python train.py --num_attention_heads=12 --num_key_value_heads=12 --norm="rmsnorm" --rope_fraction=1.0 --qk_norm=false --optimizer="soap_variant" --lr_head=0.00788 --warmup_steps=200 --schedule="wsd" --batch_tokens=131072 --train_tokens=413100000 --max_steps=3152 --dataset="wikipedia_en"
Each number is 128 + 24 x the weight over its row's rms, rounded and kept within 0 to 255. Layers, rows and columns count from 0. The size above them is the row's rms in percent of the matrix's.

# layer 3 MLP gate, 1024x384, rms 0.0846, rows 92-102, columns 96-191
size [ 96 105 104 109 103 100 109  91  93 111  97]
[[131 125 130 122 101 119 122 152 121 142 148 112 136 131 144 130 124 134 146 115 132 146 146 145 136 106 142 118  95  96 155 148 124 131  66 142 159 112 113 132 108 116 110 116 101 169 108 165  90 147 105 125 131 160 119 116 105 119 118 105 150 126 171 128 168 108 157 121 166 146 142 104 167 114 133 129 112  78 167 173 156  89 143 138 140 151 160 141 100 161 133 154 147 150 133 110]
 [105 163 132 128 143 100 140 109  79  71 137 129 147 140 107 128 131 124  90 107 140  58 129 181 160 136  84 148 163  94  85 138 128 131 118 179 122 126 162 138 123 129 100 148 123 110  98 123 123  83  75 163 115 110 102  98 135 138 112 137 124 115 125 102 166 108 159 129 104 137 129 106 152 111 133 155 129  90 131 184 129 114 106 158 132 137 117 141 109 136  95 127 123 117 104  72]
 [160 105 122 139  89 130 114 149 119 107 163 133 173 137 166 126 146 183 166 119 130 154 122 107 110 130 132 124 109 135 103 103 106 152 130 146 129 154 149  68  99  90  95 153 132 130 100 193 132 137 138 134 137 131  92 127 120 152 124 141 120 140 123 116 101 125 142 105  96 131 137 184 115  78 145 128 136 124 157 141 140  95 151 131 132 157  94 146 145  85  93 145 137 148 127  93]
 [123 131 140 114 126 123 108 123 133 121 132 118  98 134 109 118 118 124 143 116 144 137 102 139 107 115 132 131 108 152 136 145 123 106 138 125  92 145 110  83 177 167 150 124 155 107 159 104 133  95 111  84 118  99 131  85 145  87 119 167  94 171 166 124 139  74 146 141 142 146  87 127 107 152 181  85 139 115  53 121 166 146 144 127 134 122 145 116 160 142 136  75 131 121 142 132]
 [163 144 139  88 164 180 137 167 138 124 120 135 100 128 121 150 136 118 122 112 152 137 176 108 102 165 113 113 159 140 161  68 138 132 125 124 147 168 144 141 137 130 143 150 127 142 130 123 143 105 150 112 157 107  91 129  71 143 146 108 140 142 150 157 126 121 160 106 114  90 117 114 129 113 123 135 154 170 106 116 118 162  73 149 154 114 120 111 125 101 147 114 161 148 111 180]
 [142 120 132  89  99 153 127 167 117 120 123 105  92 124 156 110 133 119  98 129 112 114 106 145 128 142 121 137 130 137  94 104  81 139 132 123 108 125 152 109 164 125 154 160 143  83 130 137 101 160 142 136 163 174 113 140 133 120 119  98 138 126 141 155 163 102 161  81  92 131 135 124 111 117 154 145 106 131 116 172 147 175 115 104 125 101 110 145 123 156 142 108 106 115 126 143]
 [132  92  81 148 127 139 108 119 124 114 126 139 117 125 166 139 116 156 121 156 152 195 147 155 160 160 100 134 113  71 134 127 150 108 105 167 120 158 114  92 139 126 116 153 152 121 101 186 130 113 134 138 122 118 117 125 128 142 137 115 106 138 146 127 155 140 131 152 115 130 115 120 156 112 125 126 123 143  93 128 163 136  64 102  99 133 126 136 130 120 135 142 154 108 121 124]
 [124  97 130 134 128 145 105 173 132 117 111  64 182 157 114 145 155 118  98 135 146 117 121 143 113 133 139 144 150 170  72 149 152 114 125  94 171 117 125 114 119 102 103 113 147  98 119 118  94 159 138  87 176 148  65 109 132 146 187 139 114 120 101 126 132 164 144 130 111 139 137 118 155 121 140 115 164 135 145 180 100 197  80 135 139 122 113 173 113 132 102 137 159 104 114  90]
 [136 107 130 168 131 105 110 124  79 127 162 123 113 125  89 140 101 116 132 143 149 154 102 102 129 157 142 132 118 142 137 141 114  69 151 155 125 210 122 148 126 120  66 142 109 109  77 154 119 143 125 112 148 134 179 151 110 127  96 114 119 122 140 119 124 141 152 122 128 120 116 150 126  76 163 122 168 110 145 126 123 156 123 167 130 132 123 132 145 127 105 144 100 163  88 151]
 [131 119 144 128 129 124 115 126 141 125 158 117 123 108 170 151 124 119 148 130 119 177 133 147 154  80 128 176 105 137 149 115 134  86 117 139 181  95 146 148 135 111 123 105 149 107 159 112 138 106 127 111 128 151 111  92 146 147 169 104 150 157 132 130 122 150 129 102 114  89 161 122 152 151 100 109 103 125 118 102 156 106 136 153 173 179 156 150  91  99 169 139 129 121 157 126]
 [141 154 152 131  93 130 100 123 137 135 173  87 136 142  77 135 115 114 115  92 146 126 128 132 155 142 137 140 138 142 121 100 140  81 136 140 141  96 166 119  92 125 172 113  91 116 173 102 150  97 124 112 131 138 153 117 114 178  88  49 122 162 121  94 145 132 118  84 104 177 155 128 136 130 156 141 159 142  95 119 136 137 140 150 140 152 133 211 140 166 124 110 144 131 154 128]]
# layer 3 MLP up, 1024x384, rms 0.0842, rows 92-102, columns 96-191
size [100 104 104 106 105  99 112  94  93 111  99]
[[126 155 111 120 160 139 118 119 143 117 144 117  99 121 124 168 131 120 135 129 149 111 160 152 179 122 153 113 149 119 155 125 111 127 105 114 157 112 149 127 133 118 123 157  98 184 112 141 108 131 102 125 120 161 103  80  84 111 143 145 135  92 170 147 169 119 151 148 158 113  89 117 143 142 142 138 114 127 182 143 136 121 113 123 113 149 135 126 102 158  97 199 164  96 140  94]
 [ 99 143 137 123 109 103 142 135 119  89  95 127  98 131  70 123 162 140 106 152 126 152 115 119 127 157 121 123 141 154 140 109 103 109 141 118 122 148 108 125 129 134 119 145 102 133  98 154 146  66 102 134 139 109 112 131 134 111 156 171 125 134 159 115 123  75 129 144 102  79 117 135 154 120 105 135 130 109 137 131 130 132 137 164 102 126  99 129 134 104 131 157 128 122 105 125]
 [107 144 148 144 152 107 122 165 124 132 157  92  99 151  86 150 104 134 148 125 132 143 143 125 130 104 128 120 167  89 131 119 152 129 140  83 146 133  51  96 165 139 112 118 110 120 182 132  96 168 131 143 102 124 175 109 142  90 173 150 133 142 151 133 109 128 111 140 106 133 125 118 155 171 148 176 134 109  66 143 123 148  75 134 130 174 155 117  81  83 145 120 127 160 139 137]
 [113 120  90 197 172 149 106 164 122 139 106 142 135 149 156 136 114 148 161 123 185 174 140 157 157  81 126 145 100 153  87 159 124 122 150 169 155 122 103 163 120  99 141 122 145  89 104 129 140 140 144 110 141 126 152 130 158 158 143 120 122 115 102 126 143 168 126 129  82 141 127 153 133 162 112  85 127 161  90 140 146 129 141 139 143 130 111 123  79 106 111 129 110 127 111 105]
 [143 109 129 142 115 134 161  87  81 134 112 141 111 156 131 108 125 152 110 128  70 178 112 120 134 125 120 133  93 129 118 169 151 142 132  94 127 113 104 114  87  74 135 140 138 133 128 145 149 154 143 103 140 141 152 115 163  87 132  76 117 136 137 115 138 145 105 165 147 149 110 138 123 172 121 108 126  86 160 154 124 123 136 141 115 164 100 162 117 175 120 146 160 176 129 106]
 [136 123 137 106 150 110  90 136 117 155  99 154  88 125 120 155 115  98  74 125 121 154 125  97 128 126  94 145 185 138 117  84 173 105 141 111 127 124  99 146 142 137 158 167 142 141 113 165 136 139 132 118 114 141 144 163 118 131 108 163 102 114 135 122  89 121 142 105  96 132 141 138 149 110 142 119 105 124 129 122 171 150 139 116 138 137 153 154 139 105 143 108 111 102 114 140]
 [109  96 143 158  91 130  97 154 122 114 120 129 143 105 165 114  93  94 134 119 113 131 150 125 110 119 119 156 127 107 125 138 142 169 133 131 137 155 152 132 147 152 117  86 133 124 150 147 141 142 110 143 112 170 126 144 110 113 118 153 111 140 110 119 130 105 134 136 113 117 127 128 143 122  90 137 134 155 124 151  60 118 142 105 133 101 113 170 134 127 140 122 130 134 127 160]
 [127 130 103 108 173  57 139 112 158 173 153 148  81 153 117 137  96 145 185 113 145 139 170 156 144 117 146 145 140 138 129 134 114 114 163 134 180 120 134 148 127 116 133 156 165 121 150 151 115 127 141 151 135 131 171 113 134 121 100 108 132 142 149 120 153 149  52 126 126 129 107 109 122 144 156 148 119 104 121  86 113 138 161 149 117 153 129 148 140 121 145 152 140 140 146 114]
 [132 143  72 152 139 132 123 143 158 140 167 118 115 113 150 111 101 134  95 184 134 108 103 120 130 118 165 187 132 125 125 120  99 121 120 124 176 113 140 138 111  79 173 141 135 160 113 128  86 100  99 119 181 133  88 157 151 112 127  94 137 107 128 115 104 105 133 156 123 102  80 124 114 113 101 107 157 127 133 105 175 118 132 140  96 130 136 123 142 176  90 114 129 128 186 110]
 [166 155 120 129 170 115 118 115 103  73 144 130 118 117 111 122 152 119 132 107 112 120 132 114 107 136  96 119 139 137 120 104 129 130 112 137 152 135  59  88 137 105 103  93  66  98  94 157 111 124 114 115 124 145 155 117 119 132  81 122 121 118 133  76 151 113 153 163  89 159 127 159 149 123 131  97 120 130  55 150 132 128 109  99 133  77 144 138 143 141 120 104  78  49 156  91]
 [145  96 131 119 112 131 146 157  68 159 129 164 139 109 146 117 125 112 113  97 139 154 138 103 101 114  83 125 133  97 100 143 127 148  70 138 123 136 121 168 151  85 119  98 152 142 132 160 122 144 168 102 131 109 146 164  79 101 136 146 132 147 153 154 133 146 119 159 141 131 141 153 115 119 139 119 101 119 173 133 130 131 120 119 162 158 154  94  98 100 121 112 177 126 122 149]]
# layer 3 MLP down (transposed), 1024x384, rms 0.0757, rows 92-102, columns 96-191
size [103 114 107 109 109  97 112  98  95 109 106]
[[ 88 115 116 134 115 150 149 123 154 122 141 135 104 141 118 146 125 104 103  99 115  81 150 111 128 101 141 137 114 112 104  98 125 138  91 139 131 125 120 132 136 156 119 134 143 133 106 131 115 135 123 108 113  89 131 123 100 140 144 127 122 116 112 131 118 146 153 133 157 178 139 100 123 133 113 171 114 106 119 165 100 105 127  96  79 121 154 146 145 151 118 160 124 154 133 125]
 [114 111  96 131  96 127 121 135  86 121 115 113 101 113  99  74 137 119  87  89 140 121 143 140 158 145 118 153 139 124 135 110 122 175 104 131 194 131 126 121 140 182 121 174  88 112  74 158 128  97 129 141 114 126 137 134 133 146 127 138 118 149  54 108 130 124 114 143 142 101 116 133 127 123 144 128 115  92 119 150 124 130 156 100 110 112  99 125 138  84  74 126 141 115 119 130]
 [122  98 124 129 122 118 161 133  67 168 123  84 109 129 136 139 138 115 141 138 138 144 158  93 120 146 122 131 154 141 119 117 147 121 103 136 105 108  99  92 107 127 124 133  90 117 104 133  70 128 151 144 106 128 132 132 162 116 105 158  91 167  91 105 120 130 102 158 125 120  82 170 147 126 123 115 111  85 154 142 100 126 114 111 131 175 122 176 160 107 150 124 129 164 155 127]
 [140 157 117 174 153 116 115 154 158 159 127 145 118 119 155 129 128 143 136 118 167 150 124 123  88 143 130 134 161 143 104 112 144 101 145 161 142 121 108 183 105 126 125 168 128 126  96 144 114 115 156 161 130 145 123 123 113 130 129  82 112 116  58 131  90 133 100 124 147 160 116 104 128 144 107 139 140 126 152 117 124 131 146 137 160  77 133 121 111 142 116 111 113 112 122 102]
 [118 135 140 149 116 100 102 118 109 147 117 123 144 106 142 149 103 130 119 147 121 139 111  85  99  92 164 152 121 110 159 119 166 135 112 113 138 100 100  98 105  87 138  78 126 130 132 138 160 122  97  89 156  91 167 128 150 161 165 123 118 123 147 123 151 137 119 126 131 148 119 106 146 167 116 134 152 100 156 193 115  73 109 137 119 148 112 136 114 153 145  90 136 145 166  55]
 [157 123 146 145 110 113 163 129 125 134 136 131 110 128 143 101  88 107 120 132 121 137  94 135 147 133  43 110 132 180  89 129 115 119 130  88  92 118 127 132 174 156 116 133 118 131  96 106 118 116 130 101 123 109  95 109 125 122  92 133 116  80 107 136 127 118 136 124 140 147 103 185 130 116 115 101 111 168 117 132  93 152 109 146 111 114 158 163 115 127 126  95  94 116 147 136]
 [129  77 151  87 121 138 131 129 143 160 114 105 134 143 149 157 116 123 125 110 136 127 155 156 153 181 107 124 111 137  83 136 140 163 131 138 150 186  93 108 170  88 145  98 173 111 122 151 149 115 114 118 129 156 166 114 134 139  93 144 124 133 128 130 129 121 118 162 140 128 123 154 148 123  92 124 141 178 126 121  83 134 145 102 129  77 156 170 126  81 135  61 116 113 116 172]
 [137 144 134 112 159 128 147 125 169 112 114 169  93 145 130  58  91 135 189 120 134 135 132 161 133 151 158 112 144 128 129 121  97 137 114 141 180  80 152 138 126 104 178 151 112 118 127 126 118 151  81 124 157 118 147  95 120 121 106 128 127 135 184 130 147  95  77 106  94 107  85 117  92 121 105 166 112  84 126  73 152 124 110  94 141 105  80 145 124 116 153 156 132 131 162 127]
 [119 126 138 121 140 136 129 140 173 140 161 122 146 130 135 107  91 108 140 103 113 102 113 107 131 133 109 117 132  76 101 121 109 114 114 176  86 130 107 113 134  99 142 148 116 100  91 111 105 133 133 119 137 118 139 135 101  62 101 127 137 140 108  92 109 131 113 144 126 123 108 122 139  90  77 147 134 151 124 107 136  75 136 140 123 126 114 123 153  97 102 104 122 148 130  90]
 [136 108 115 138 140 103 108 157 130 138 119 119 104 127 113 146 111 106 102 152 118 131 165 142 117 157 123 113  87 170 150 155 129  90 119  52 116 104 136 131 122 112 144 127  85  77 125 132 108 156 117 148 136 173  94 154 112 149 111 125 112 126 149 112 117 130 159 142  83 145 107  96 129 168 153 124  89 145 182 148 154  88 186 113 116  98 118 109 149 112 134 210 106  84 128 126]
 [145 142  96  83 111 137 143 183 115 147 126 124 125 110 105 129 127 190 139 123 138 118 197 102  95 113 118 145 139 144 107 125 161 135 136 115 117 140  95 136 134  93 139 123 185 160 160 158 122 124 168 126 122 120 124 143 126 113 172 139 115 115 124 158 108 135 125 118 125 161 115  96 132 117 136  95 122 145 132 127 125  92 155 154 195 164 117 132 129 122 120 120 103 135 163 134]]